python train.py --head_dim=64 --bias="all" --init="normal" --init_std_down=0.00314 --optimizer="soap_variant" --lr=0.00336 --decay_fraction=0.348 --train_tokens=622000000 --steps=5102
Each number is 500 + 25 x the weight over the matrix's rms, rounded and kept within 0 to 999. Layers, rows and columns count from 0. Numbers have three digits each.

# layer 6 attention value, 256x256, rms 0.191, rows 232-255, columns 0-127
451445512495488480512434467481477430483560498495554538528523509513511506465508479528465518474506485575472507523505474527487529456450573504491476461465468508479513506477500527439527531487497496526460502532525510529462530514520534562510523475504451526535519527496550500525485462494484522523539543521491539576520573482506463479433509524501559537541543542529520518520461518517490472491498
481482505550471496513537463507491535511529515488471487536500581497518516534492502527438470474508529488456489534509484478518524505516490530503543553456499485514484517497475493516509467461498526514479503456486469517513490529482492493465520501486463487458505523484502526537514528508528542527514468507503493509532520512521538527505483488522520561505453474528493491556456460512448510440509
476497473532521433478497507438476555497487499510451475499535523490485456516444501454430537453505500502454516497494443461479531499484522520527525470511491475457454530491495519480500523498487522475485488448477477521545459511555498484536505494497541515544466516542489493435437534465441477493487506470464577504491485477471501506481511482549518485469517502480483477522538497478515465567484
520526504490549473559524535495535477496522487508448508449560507529527475467471537500524496510503537493470465502579472537533491509492479447512532509483567549443531499521500502452534526481565531496441504480501493470529442505492521577560479494508502500518478562529510489477484509493464513491472468489550480487464461505514490509476502447544539511480460507518527498451509468453454462533492
483469469478466519499493508545494527489527514499513485512518507505487496506468556503451516526488501538534481450539498440521489552527555460472495503494477492478532493526514497517526527512462480506500518454477532475496458472514501470513470529510490492481512428589464443504498454531463462484578518457483478449517500447483495546516507542485488486520536488509435513530519537504494451495542
450527514485511481488477561498504501539506464497479554473463536483500541465530480542525477463547529508499502537535488500452545495521523498527437454525478487496472501456505496529519478501509475543474478525537439511508524490529474481541450490533497498480497471503490522442497537498520476476494447463528467457520453568499462504493452507495499493544525544499504472500477544494499479499542
545524478523549465517446542519527472529480502503428492472486479485493496497547544457533446528503502541466534484537502488480534483491481521501484528485518513484444491497477489525517479511510465475447507505505522455504463439496522495509506506532494524537495526497537449510491486469495465505499542493507499472499491508492509473480451522484467498489493489491466514522495454535517538499490
484463516480473491527494537564480548453541452458504474496521513488484511499483486531487454406490520492519494507554507485493496509498522552432499532510520541504485508536496499494463486526503470492466487513473511448449484513570477504544478453543442490464501525573522480521506456486477511510425535516476513544494489526459512507457496495489541499472479549528492495525492508472500487525480
475482491515513504476499509533535497537548519500533503473542478503476577495521484435512478536457481536497483461483476518468440547545482526547481481495507519515505487505491480462490468555528494463539474524473440501541504526488512489523499471475508512453524515544457488522535555505508482479482482475460532519507488536518505483517488463507465482490522511485504500514485572482526507464497
563506509492484469507543473504508530447509497513489460566504500526539509470464543478481505517435494423476526470498510459509497517478532529523469511519560483493500533490483504495543530552490476513515512532522459521509514517477540538519470512504520509488459489579485478491459478480430477505474476569514452451541493485475514551486506476495430509457492521518484434526527460499569521564516
517484515531528538455532473506480500483526492504507519555449499528502471487502507496496458484502493538520472539473488502486481503474497471494517482498467468467497506502523466455512534508529509493518519508499488526498498475465508515493478533486452444470491489458518509480481527528529512524545473522458522469476490536467440540478539528489539506519524527506519510531464501496550521499524
497479497548491518527472483526467485454535497512538469529519530508457464519495502517529511454487499536547528465511516495468468478507514473448492510508491523543463489526477482531535508486492473538513501496470500498493518452481478546520493498541489488518484461506516544539467521510478503499493482508514487517529554522522455482502519553483513548542496469448510452500496525499541489504455
489506518504491504550491495489523499498530541433517448525540524508462538487473475518503497581478500525504468513476524528499468460504453464474455506484483545524483492489487480498551486487490567473572454466474526528447519473457530508514500457531475514513493540461520512537485505494507537481499459502472462503459470518478470489481491540495520503508439501469469522526529484511495474483500
545452431499521473501552521518531557505484506512490525519504447500509482492510524544502474557550466520525487462501516525470470553484510490463505513468475542460500544508493510508492498472514507535509517488470461463485527454563460494442504556504506531478500502511449504496483489545545435506533522518484492502466483490478470529522480478525468447546498510543487447519510498513544522469495
543506547511478530516514543461495533521495519507530514508508472523460480491519429529493541486514539519502451480532470549475495491477509443483437510482490518468484534532506500508512502482517485441495463525471523525499474508489519517477514518465542518473465563489510525462495485476500455503528517470504524510459510489522505501490474497554515534519469484528495523514512464504486551452505
477480496516535513513557498445465497496484527507484505459516512440503562517520451531510500544571463486486476502509482530482527474514487486487478510488516505518515492470484470518514430475496503514493461517552447450522518508494497480447469506536449518430548473485474470480484489488493501486527507471476517536540457534524470463525508483480513507520548509489472507499451464495486540535534
523503533479466518481467487520491486473506486487483501538472509518519499418544498456496447507430500508513523501486503469526522512503511507505455553509463481545525535497496541511495470498501475535481491505555464510475477463446539471504441483481497486468492504495476482499534529475559465530493488481563469485518508473493513505522468523445444582460533556472526477478491486538471536515508
497482507532459517515485527492544531534488515552512474449534509497518436502495488504501502460535561488552503489461509512478499499558504446481514496509433469503500505521507495517514503481464496498563504468486473511492439487445524468515504507460501494501500462493536509504530532530490488508561488516545422537547500466530512488472545488489506470508514478472437533530511485509532521560480
499511547487451538464508491524499490528518537528513515463451484524570501513484449480496466504459506504539523491469483544541483501493497537490497532521469491546479511503484540565496557542534521484431504553540468553528521486464508530485535499482420482488458429555520505556471519498460520502531482500516475493507510508538551472476507486472460473433504486497470476505525548531478512476464
441508478469465521528458537481492512548480507491477479509506491502494509535504557504525464517508494487502495489511556469500494512482458487560498512501500493480540483496539478525491516501488526491509511511492510504509495471547511462421494441483527475553461470506529545503480506500516475501524545489496485468510484476506538498473512498498500515462507535498434497522515528487487484543511
499448485525496475497480538480507501579539516501488483475493499533494451545475494525497444479527473489467527493518479491482533530526529479499504504467504504495500465558534478519558485538488493502506481505483483537490517511519491479485519537495491497497504493507506468499493545506496496492466515510451508542505543493506493517478498517472565542532487543470496483473458493487496481497507
455462466479473481522491489467511492496527485505509496538512544529491518519521476469527487539508514483463536522446457481505446474504492514469482461484502495472494521476473502476522457533515511506490496475531528453509505504509467486484496481507491494514506513475523503476549500471492517502510498436484502530464479413498517464539465494457490487544497564485445536463489522549522490474518
529535465477556485491510501540498495502525497473559520486486506468498489499498486465498452495487539499473499516517489578496503460446452459471478477517521556548516505470511489497555486525496535465541462549499496498473510461454512470464456522513507510493539601477470476501483484518556525467434521509487495506503494516495508482500489457520513462406438526515512505480516509541481497508499
504569569543539491498547530504533468465475509500520464533482483459483507494506461480500522525536467513512495453482445554460555548490467531548475505486481501512507535474476517467480514511554498477473477479490551465501536491539463518472568543516497535450500521451551482511517511529515496478524492494560503515473545502517471436515521487524488505510487502520514546453516536442499484444530
# layer 6 attention output (transposed), 256x256, rms 0.171, rows 232-255, columns 0-127
497519522471467504505486514546508511511482545500528525530487473517543523480481482536507483517517523466479556492466490477540519496499510490459531541525486522484503465493520531511496519494491510532529513483486481529506492521505486516500535489503525444461509462518471484503485510487460555499495532496463496533432506515505473526522515543434509497506478436537507504451499507466444495526510
514507484498500535474531492517483460490485509525481547485500478528476502537459509443557536529486496494500524517529495513497476459549499489499499522487497518476514502485482517506495477501473490490489532519511513504486522490523491483496506548467514475474505487510457508514476469527472493504488508472517492494475488495506443504530564525487503530500499511519534509419537504498488534551498
493508482513533503531543488535535506524485449487488492524495499499492477459484515482534476500519488465489500485497510503476495492506479532484490470463531504458518540457481498491539474472531524525504473532545475541478496515460462530492527476493532455506504457478470516555535470482487506513491485507526498522497501464484532484510528534505496505514514534563492548451479460484491517482538
446491500490512445496467442503473529486522474505477517486521507530486491502477437518536475446492445525517496503478508507463519509540490445501456538474514493513540493462509490549531520486485525540507481520516505492494534506463484409451523502500484502488452503505494546512486511538522504490530477547486492496499518500441502492511445488494422515498485545534493487532492523462508461526519
524470499471552471499499486491515524518530481463497548533517495530518509527485551490464489493508523489524466513501520521464495529526451503436521504545513522534476520531515494474498471502513509542502581506499520492533538550484509540474486491498469497483511526520522488495485479467490524508484506517475499505452520499496522514485480447465504457503524496471523558462530498529469491501496
483511501476464480498509504493483494495523494511500464545542530495494472488499475524518491487490513490494498490490488453528478484485509476518522529528513516551486513525520484492546432546487543484541552526501509516505515525477524458564531506486493488492508508493579531490490476500496503498559518468499526497501460495496483490493518507514528493523536534492465505517493526517477462523481
521505485481510449505532480559474487478489439488499520481488504460488484490463480493485506515508451489520456507467512505517521577475468506524534486500498482482524526500511508528503504520517483539471512491480497457551504491500526459523514508538496513476512473504491506470472491507526491516497450526493482481522507487497478487503485491549517499527449511551477518512524503527515523467519
485521482509506515538502503485503483529534477486460497508499494511499522474498504478496470517499512499523531493487516458507539489460527534524487491551486534517508477538481484487552520530489511458489551520495516507525497505471486467476493500531487465541461488516456501536449555498493557513519483486522487490508540483506488506518543496482499505545519476511527543522489517523521484461519
505554498496505495562486556508475467485490453485481490503516474490556450488535525514456517509463482501504530511511509529498501481518509507495522550492508471554500494494481495503480497518477521529490530529520511489471473480513475497518465487451459541517506517512497505486491479504523535465494527528526460477533483540497488541479498484460540486483489498501480478510473483518476453524483
480508520545494486568468530514465467480550489499544486447548498515457497455484531529538500503525483506529506483510475538485481456504518476475488522537510491539518545516519465494464526487526511506488513501470499474501517503479511546491458484512490495522494487479501483503537562513514524528499481469499550511478509486495531518507473508470541517500507485491493549459454491521509512488495
477483518520507502532492555484504514510497511475545509494510503552496516560497517507469488514491489526507501515506513488494521509479526507488487518467536505497520477492533495539478475437482493502491456484547462488482476515494529512478487497535481524507507543517514495510499475508485522490522539507560461488517510496510490494515507511497494470545518500482464499511514500495499520517459
471464473476474511536506514506506512496532533549512455487482512483507545468510509519485501495496532512508499474515511487489523512489497510535504479510491519509512462489508475489451517545506525539497494543495508459525492505547520484474508492468514522488544495509472473488473480443457508497543486479497509545462501481488488508486525438548477469553515490501473524450524511478495512505513
482502479489479501477499490519463489523528454498474487528516460494532531535556469509450477488508488507502488492517500530493484493492502517502475496540529481479537493503482463573486499526498474488496481483525497491513480463500462520500495536460460502494477513521491476508471526447482528538504489479498514534513465508535488482480563501557495494494504469537507524507500505494502474449522
457513482517485471478477443495478533475487505507509474537490460410477466542498497504509510484540522534494476504503497519505509520509499547508477472474514478469519516528518544448515512428512533503528523519467489518474449550478483476514517486470455524478492518545450509461537489484487521484479508529500420488497484460532488477454523453512535519454489488461500525525531489477478498474483
489485479517473501498459429496483470464490516513517469527500472529513528534538488478495521494499496462520513497514502490520480516505525529517494476496488531520535529467498501509489449483487526513527561516495485508455490459485501499498545519533506509507510485506436452478507519457450521519539470534461472521525464525472508517504482457471437491488468493481498453516475491518517491500482
505518510493471502521487501480553495518482442500482475491497515521496462531478459538496520463457529539518519475506496533520443533527470521474527495492476506528497512515517480492525496520477535461463537445474491519535482476536504514496515536486521505482488512490513514545500456510498481476471529494499522492466493510485477468466508540502513500456498458544517496531496502506496516530457
557515502468503498481482507498510510400460503500489496424501551549482453485490474496487498488502526496508511489505512535527522480478515485497487478520523495511512514520479478517543518513501515500483523496483550510513478552541510507499465474537438503544483484468529443481503485513490522496535471507460497496507501523482512493518524539500525486492477516479490467502543463461458517520496
539467464481494514485554489487472497470473482519493494505515489506494563483530523509522551455498481497532503484510516484483503445508468503507519502491503477500482510525462528497540453485471483476531479459466490515540463460510468520484485455517486475524535510498512463484498489504483498477511526532483507486473502526521528482514468496548482508479484497504473499449482533513508527524525
505509496513540513462495516506475523475472526530485492523489500537470506467463488510480525466508506520524518520491512481441509495501472533452491523498542500489482479555504461517540496522479524501496511512476543459480511504509515514482494507506509480515500491508484499520490556506521489423544462496507480525531508481558499539515519527531493500515456499491470490442461459489492533532472
552479488538525484458502512472511516489519489509474512458528525507527473470506488524526533524515492469511524516473521512499472456507505512488531505511505506516469487485513471484537469522524499552497458502428489501492467476508536504541495474485469498531511501540526473482513488469508488486476482491526517464535497501539505528485536482485528549518512526517535511484516479500525526455460
515511487507489537494450488529523475493498464508506551509461486477511481525479493502491518531511524490494488525560524446502492483483506513494515463478459496483523477499475512523480486454459480517485492545476475538503560543498471499482496495517488502495520503500494549535485522489514520474543534500528525470487438515523485486527517489521480531524485506509478487497496476505491504521530
530482523479529489526490475524497517504484503474474437485507541471527519464545517507489467504507555498500528506477488513520467525539493493579486524486471442510499489515474519487515488510506467515556499521523512542511513519511475516518490530484495515477476526544502477511480510503537470508468496497504441447514576519478496525495504502512530499507519500534523512504482519468495498491490
470496553543498481545503530505506486512455497516443476490508454489485507511521466513486456481468484527512476517498467511490480474530535480522505470546477469448466509447494449539486504485505495505484463491514511457487506454527524532474564491479512496483492485487513504513447489500510529521451480484509531503492473506454500514497487531489491500539489522527491531485512538541472502450546
461505486466522500538487545503493524514502521511496483474465486494535479505478499509504477494508570500531513440512517493531458577533500539459523486518490489448502514499522477487545513493533509511509521490529485500465480485482512525488480480470496477490505495538450520456520480511510459482479505513407453518533483481530478508514463480511502511513492493500461514551473506535499490529507
# layer 6 MLP up, 1536x256, rms 0.202, rows 0-30, columns 0-127
479486504497510497498526490518507486511516503525463494486495447475508535506505482489491483528492503471493500508494501512531491483517493497490472488466492479481494478478470482498513508525502478481480521520489490543482511512490523486510494497495492513529512513471509470513449498477495500515483535488533521523507520527488482516479520499529512513491522463480502511510503524543483508479520
501539515509488494519523495521498527513494487504533492476497506487491486502479513508480507547496509538505493509493518562496467501454494517464462495490479486465544526493529524474463544522483486489526521469491466492524516557483489504511504486483533476499501473482523557541496538521491526533479501490507506509474488482452526527497468542536514464484528470507497487490536479478516518494546
497502530470473461494440485509508521494485517515538538515493510485498531479508465492504476494487520520480507488485485483514522491469486524502541517471503470516494456497459515540515556481472456483516498481490498511474511483501527508546443476505494455526483557536476517531532530464506484478494485465517512491499489476547558531520539517476530508534534491528464522490450501464457453535535
503498495497478481514458509522469470476474522490519516485532496503517487515533496527541496525533504489491522476482475503463519533550535456520469471546555534532501497537526496457481510500511543473483506511520502460459494472493479486518532457474503456498458534498516486540497494515478503497518497521538521519535533492506478496486498479523472506474494493469513487519476486456489500538464
510552489539533531539499483511485546520504464473464520506454479511493520480520510527469469546547478434507499448503514473519462471505540487547470496562485479516510475493478528454505546473485482509507472541496466505502490501499484494529473449444519475458511507494501449458498493491511481495459524477514503470464497512491502533523534456486487490474513498537529530448522491418481459490517
492512499484472507508461495559519463456470493477483475527508539554531508481465489492494509528525450499464510518504474458486506510494534479498464480506478545503578525518497496489500479507494487492546492481497538476470496475485466525498465523524530494467551495463501489495495486489554486501551476481507499521468501515472535495502523487515497453521467512460520508506525498509485499507524
554482487513527515479532501492514492495449479497510542499488530455503516499500511494527475487492465516499499470525486565473494471481530461500546515448533478463465483490517469494498484502478488501504528504516478500430520520488508521525480471491472531489495489510464528488504503496511494538515478526511522509493572488507502526515448510497493506492488496484462484487550510537485521552533
470510521468534528495516485498494462500496493493512485494527457482527553541494466515479500542518489522525531528487508494498551492446487523443455508518536474530520493508531503480441488440530540546534505464498525501511490465472528512500538468462488512448485507479510528482436522516466507480504474485524495476477528451523476484450555513552452501525514494509495485476465496507513476532483
458496504496495535508560486541531570540527514486530455461459503476484509499502424524462540474527473486505515458525474472481446519473525479536520506515439523492529513502485456512471492489497499478506470506482512511487527491479504501443500496497531466487516505485499532551449506459502521448469486480467502476517524519508454541490467497473488483500544463459499461528540479544524488485535
513525490513547526467501461485482502476533481549487462510543515438520433514494506507511516497544467526514502500505509516508507484509529504475497453514488537509518462472460451517506498492482531470523548504496545528484502537534505491468510499500537516482547526481528443516491467474509501514547487487502512506497479529485465483462499523484503520521508457518519483517587502502486446489532
527508514480520524470530467514486502486502541529480492489452502468427512506495469516485538512456526531474482508520528484523483436513493518507456528489507504487507486535487469510506500532486491481472481491533494530478458501517464487492448495496530523503506463505501530470460539533513441479491478536460474480512478539508495524501469492493476498508499481469480472481511474476502536518540
472513531526552510508523455505575524485508514512523470532532454535478490498522477510491517477532513485553532463460514475518478491484469497479503493475478518561497496475519485552491506460503500487521495459523507493479514502490456548434471486446475504530495548525461507521488484543460478436486547493475527515467497492539509508512530521531531492539513452528483496523471493496501508519506
464598520515496530432555451532537438471463500527569515502534478500525543506518473517488528507479490509465528526471459468511501538474601505495497544488489494522543508474486533522499479533516483534471491468532552481561529516511558486500535561483453474550553411522519487453447564456554438511525435480491424471431478457467481594570545551513450526477464543523516470482478475514468591483524
486469487532501509504522447520474463474500476500486487456502504488502475530515531515461460441509460481513462505455484467542488471522544486429498526510540447481508523501492534480455512473472492485540523487448510491556542471499541551479493467502498493517526546521499498522500503538503496498485481526490530490477535469491492529466501479509526504482499508526499457503512487503483474577511
513465508517524487488494523475454506514495464514532488469482490468481483503536508502511539489553444504486510502506509561489492481474511498517471542507499477540516513480445502522458489481495473524512504489517480521478502486520518533501515523470494527509454504499501522503537499486528460526531495533475531544465504492523521502520504483478492518544485496482545492485522497488485479518529
502542498525468505501525486531485507500452481523495490539488443475481492488489439517523504509501479528461497495466541479482506479558470450528499462477474488495501517524517492487509493478503533486537505488509514518470501472502509535495513515507484490520493477504494534525507496476511472507529547470479550485491459511462502459466492505515485530491441531504475491496565484490532485509505
523547488520476532489477488532498513454490497559525530498536533506469507481478516500469468527472476457472486460497498494465522521523530528500530496490532519508506475539496480491516488491506504502475500501492447550500454508480511554588506470499524495530511510508543480495448508488525478458518505468542515491474533422514504471485452519513530514532473490474529477519523505490475508519496
510533467510500508506505508542523510498461594525529491508521515498488521464506455458479512528498473540495532498482476466581489492502513460508513474511508441520518548466508488501529534525528463457476504466510490488459518505479503452548508549483544454492512503486527487515539473482504489526508495530504506545509516464491462539507483499537502501441487524460484467523444489502520528483480
517491499520495483514479518457457477498476502502517537505483548499476519500524475540445539492488471502514538473509538523470506515507509441421502500477528509534467490479532468531523527494520518533501482459494513527491531467522501533485495484506500487507478532502521551461528522527466508508495515460499501453537503510463511467515471479489529505489546508503512555490465512506490520484489
512495510483492494489515529452473509503496552533474511466506499481482559486517487468477501464510459500502482480523551471536513559437527540456470496529512498505511513503506508500505451537475562516503537470535501505529503544517523491522496489526502514505558516502457481534546492517511529461496481483495509504511466526521471482478495503506541464506523522460475523504503522518512476491510
504492485490515476502494518534500504518478492481491492503494529479508510505491528498493515434509496491509471483491493520479456516504495521526498508490511466524506486484463521489491507499506512494502506499485550472528544453501479472523523486493507509495503494452495501464472515489500510535484415491530478517488510488472475510527514544522474515528435516514527495537540528483486494518474
475519485430494503526555474488533502485512518502520503492493488490593534486469543522463509483502501486457505497450532490467499531525540513510506523524504499521540477479533483489524545520479520525440479500467519486487459463515557474507480521501518474463532500505525479523522501497486495505508504487502484519494496517481512480500512519508499499491559511546501518504456511505493467473559
533511518454448478498481488498474485504509513490517549524489479462516480477505470505547520582526495474483538505446487534534499465533507525514463512520481505498467455523471527498518554513493548506464492522498526512512521473509554535520485557500458482527459487496534521513524502486500554587492459516499519518530465490492569519455508539517545480497506543505505467505519525406493489517471
454518505508514526450517505513529501523503476503476548523548484494469493502501479462460498548486483508499502522519480488486516502519511475530489509527503475514466476519519488519493525464489523513446506507515465481528431457501505461517514528506485530491503529515479504445527496465453460497504493491476529484499516454512482452491508540505485476546482481508517511536494534476518517441555
479510552514474561531514458516506535479474531536532446532452536472475482538487488580508499507516501481496503493494510505544471513556490498536502487467465556497537508447506519512519499504497515479523484516515494519461556479503549446511468500520528495536480478463530502529490513446494497510499492496514471499508518506463468494475463469516502533496498466504534495491537485507484511551512
494487524488501483516514504494522453534495488481503487523494477497462496478509489544530521502530506473529507522469506500494522473501522480518540492527527488522504465471533506532487481498505477499519515483484532483504521499494504486492484491481513533491471484496523548479494519499462513497478483484497514509495507455484489510488483513479515490515479515487511461527507482511519486469495
463480502512479534478457503512468525499462493477500492468518515516525501524513508514491488466481527473489525475493504531499497513474480550500495528538497484513544481480495494520541506473524453502498534487494493460481497522541486456536536496491487487521535477473493496498469491498524510468493481487494491495514468500478538513469488495538487481559519483477467473530550508502461497487532
551506472507475450503493519542452500507525515472489468533511495445502493522498487514450487503507501470568507496515522524493513478483475486483498510457478520537488553485501493497499519486510530463538501455511518512494480500486497503537489515462541511508474497526489511533464473484487490566463525469527453485462498524513510484489511521537533541502495492549501487486486512491535510489495
505500500514510464527515499530528493502484479507497453495545505534501536525520485460525532517514499482475518469543489486479509477478494460494530466507497491500484487496505506520431474471492516541478480468488537480521493507548516485522545500488544498484477496554511522512483473540490527467503479481511515472456474470515520523498489527478487491506435492511497491527466530490545457499527
489486459495511485511517519509491463466485490510498469486494475457457549509526489504498510496513514471457494481493466528488519454494484517543529446499477494473535489464519545508474457528514522522507556502495512478480473495530508517562466516468499489535506506526503464518497498505469445493529499535511476507481513499492524490490479474529492496481497517529468465486522560517522536502475
513591470480475507529472506506460461479507545527490489496462493530514505493483479493515462533513491479469497478517462539510519511490467522557512460476508539484478481492509452539534506500532517511507562497507501505495471526501508505480487520473521520486472521496471489472480497462482462484525499410506509498456470546524498517485463522518532501501436455506481491476524489471493511536498
# layer 6 MLP down (transposed), 1536x256, rms 0.207, rows 0-29, columns 0-127
469456528514485453463497509479468490490484488506511489493514519481482529531511535493499542468489462497495486529512542529459487490461506467502520509528534486495513500519549507502506484536491464552482500507473498539495500493483535488485496517516526500505516501482477501502527519517483493473503484510491506500511498458481483489534503491484512480515461491507496462495478509489471529513460
492494546502499492447541490464495508488500505533491527462484494478457506449495514481514508513517514491474504477496522516457521503527525532496513536524519469541478487534507518483502456536502493468489465550506516497452543450504514502512476473483504516461500506482445508520542503511501501521512498488475482427493494514552517509471495511458465513503488489433506471516456531480500446475498
468469463525483480523535530488470517552473486471503508472505515541459476503468492446478501515499502502477521475522489486471481520516527466495484456490457552494511527549478504447490525479501489546514530541482442467541481495488492473547547510520460501492513497449488504511447482540506446541462555516472500493514512450505467489486508482542492502554488503478487454496478501491520495482506
482477468494505487519511503516447495494550532485445523531484469506462529521516515460487538507489499476497540432523519506509517489519459532530481466501467518546465454495534479508503506514531455534488522539465509473477529488540501504471515506510476497498557455522521477489536524466508498513526491497508486497523477489486475537521493471488524489509531527468479529473475517521489511512483
514521545472482430491522507485528513535495527454474474468496535460507499543506475494513480495528483554511452461521528510465507490479495494542484481475489461508499502478565507482491518521508458493501503435477505503522507471539485524443489503456491501498505464446494514521506544467522513481505484531462471496473502474519464477517507474478533477501491487523529522480540507535547525492510
484510530522505482520536497522517484481480500469441493474522522499510480498534491511458509472471513514501512519514492476453520483531471460497507477504523498487547504512491467469483476503528540494487502530500507500500520508452513495486500534493452532479512515542435516471484515471471529469492527478467466495499469514581469505500519492483520546491508509495447516520468492500524465513502
476516494451492496485474548459480531531479484463531443526541529498539543489537495496550532528437524489506491426491494509501488498493488490503530527457510522461484499515516468481513501549518494486494486510485494462509524507516501484546478473529481469498530497528477488483508509452510472497491513489503452466490548520521513527533489479544473519440481528532490511490483525466504526493498
530504454495463503516495503482504552536518499488489543473472522495452463452501505494515519493508500468495475468510512498471484520568524449584522492497496522473459470489507466518524513526471464466478484533467481504483522539486485488506483497541490471539500509469492477508530507495527508495503531497499469499491456536515484505527481491470491528467489497508490482524507509508495510503514
510479488478499473529482527454431457486474503475471526537530502500513489473486550510514484508517550506533458522474484523486543478521445500502502492497505478511513493501512512468516509490539519506499500483502500492503507458528501513526517485501485531518483497479472483470538506532487485507543500532505526522476483468501517501497508494513495488478487510519481504487492470481500528495474
466449500527476524514474494516509463483448507492509510497520464542520514526442500465492493534522546508484535496492503495529501486529507512517500527490558509488486505483520481511476543515467501499507519477482480491508501456488517546522488513470493493479504474500505512478511548508495500484512495510513527494500573497532465490474522540550476518490523519498464499448489507510504471502509
497479551472551479491536472511525523496521509438483486459547542494517485528465475469528449458475516522499546463506477466468523529496489550514558481512495439485513480492488481498464460476486515523486516451486533521532503551512502504512536482501558514499507512519480482539535568476478475500495496532457545497523492517519484534534468474436527486541479516512513481494508513497511482534465
518472472481480481492481547506475474517525507446455535504475517521506507510496470471516488488433551496484491543529504543490506485525504506512498479494533524454512519504485474429504495503486500488485465552468491496511495516536509486552524522505487503501513484496525519525483536460512508523520507469484486487502524525485493488483473498503477523479505533541501512466527509538506526491481
452543491508498549466508531462445526497509499484506511479502483519508504479510496449432465487505492530517509480509503465540481513514516497554495519503552492537481440468499476563446464400505483552486478551514516504598504477529493499513502509502527509483521442497497497566514504469454468524500538485470495513513494525502493517487509488545560407522530518478521491488518486595537460445501
513529546476494474546509462518535485515512528467517472423508514523469514476504507503481496508475436515480478585500443495533483451545487445492488512507496462458536561463518466475471547505494509517500549525566532490545495563477505557443511510523470449556515460496488506489470486515544529495516473527507488438488515523490525447517472464505492529484482516590509477473529424543522464509509
503487536519523478505482476503568528475518473478506509532528496542445453522518519517483482521527460435535482477517543514476492522489539490477524467480523497560515514468499505502547486527505506515507507527467536506491465509525492537501447496473482496529456484474526483523485508456542420477533487509506510492482517455494503491540486489461506473483501530461518463474526461487528533479515
455491474492461519498511481498522505493526491508493522483514523530494519482529514474501530481527469519530482485503495487495498524459500521501519496472486524528463503546441494513504495517502497519491537470534508499545523467477491470460527474500498495483470509492526432446464536550470489526506463473499463511484524495488497490497500510486526502485488501468465450484509522470485483477488
479451479537453481474515485469503498556520518477467494493524496531471503521466487493490559472483544527524493503525466511505492447472497472523491468479505494496454482498480494437444513475497466478479509459488492507476516506527508503497499520492509465523481555513465513512489492516495465487494501511498481486472487535476469508492509492513465480456493516538486509461495515504527515441475
498473514461443517507488475454463446493513522508495519474547514487505512515498443508517531508489484493476446485487499550473554474508512493482504491455508500443522522509526543524440492469495518509507505492477515499526486475520490493544492514470479499460500481440520533481491496472514499470495488508443508460510470524496494444468487505515509498478505472536531539489501534522463491521509
508512586469510558504468490512494514496466520463519485461550529467502478536475463471524508499495486491504512505497477504487504519490481537449477506537509458540466529450542471542521495443483527526486502523470511488487498491533520498503504543533497573502536477503501489520515521472487503500469535515516518496480479516489432507529516533493507506503512535513490531500489480518487511516527
478497475477477501495480491541536506464508516540526482533455489520492482515500538512499488515546546509480508510506479489485516477491470475518515491480529541468454475531520535509528527545522541467540561497510472504516495536485439516489468501527520495524489465532501554473499500501492517534529507519503532476454513467512454502494472533563490524556481496501517482479471538457515485487493
474472472543515532461529541489515498508514506498517475488450522479496537497520505484537544449477510544552458507478500526494473513471452515508494477492504504500496507500468453489463486488491498514480550513471538482510487494524495489529464506502455502502474559495475469497481475495514496549481465497479471463515493473498537502510523522502453560554496477442476498547522514520502457492504
474452492493476479520504492492526542474530503503503468481480509519447515488503476523471486512514475504508442453503532484528474504443491508510497493529494493524487491493458470490515479519511527504539522482481494489477453543476451516462471553522486492520451508450495524511500486488542511465477501512528549529488488451530476538460479466508471503513477482447536489505515486494500486516460
533528509489532477512514529526505500509507487453547503426502443527509490488510498510476529494477490463502461477512464567545539532512482485553524494513511461487498504551566488463463509493504474492484534524484485495490501491498499497510476500515497492500507479499441547505485483424515465490462523514488486469485439477482460521473532549494520513501514474501551544490461528513533514486487
540501495489527486538458535495493518474487478478500495492500485515479494489515472503520491523508519517506476509494528488468488497492515508520499551507515493523502481451494470531497486513500460503522486491489566499503534465515480496505493481511510498495499478448514505513478485495537494534499476514552474504513505541493511523500504514516479533476487517511493473549454489504508507520480
515505463488534482489506531461482512523511490494509543478534444507509516472481525487470501488467499508507471513526479484482521494498511530488517547484605487491511512538496493501535501487500480504479518540477501505501475529497494511522512513518481508455520498493482539505521486520529503497486507483510492501562491486539473494514521507516514466485515518510483513495472516496506498462514
483534535532466499542510519538506448487517474490503507483447523495501521457497501546534455496479497502509488497498522521493489515534516485524533510514507486500497482475515526542511488506507468521477529467500503495503489466531445499492538500514530512442472485512522546460513522523446541497520523509537530506539469512475493503494475499498569479495464494486429497552530503479485505473508
511512511537528487539572463488527482482522549513529470498509487526486513515491466466522520503503529514517524486500507506510480493493492501484538491453495513499509559491488487514537482501495499546495509526505502493502515505459512511497491507526480497540492484495533539497489485489518467477507526524523515458455518465501458500451521471482541519509510473523512489527476519505478493457493
478543494455507519540479480475492509527496482519534503501489465517451536525502438507534493490554526496489503467441492450510494472486492473521547504467478473486501503452494458474475488483548486490504505474525497479523509472498513472505484481456523496473507507487490473486485511508496506471486521521470518510484485445516524501501533464453470523526496459484513532485480501489464511499480
470517531513461481497511485460495516513470522499514523491493483476472478504515522517487491503463501523526496501488524530510499522477514573491482512485525508517507495516505517492533528505539495478523513536508479513500488487500493528495483505525455493521488484465520519479542482479472482499481513516475501500497510492495494480491521503495518501508559491541504526491517471499479550510462
509502491475454515507488502499489506486485488483494508499495502537490443517442492531514495526480512460566500489492508473498521524483483505457490518545521536506474508528483481512522514484489477499485512471475436487499567476510511530504519500494483531538500517475518459509500478502505478503493507469475548496530483468476485501482560501487466452481493482480496512503522493511484509499497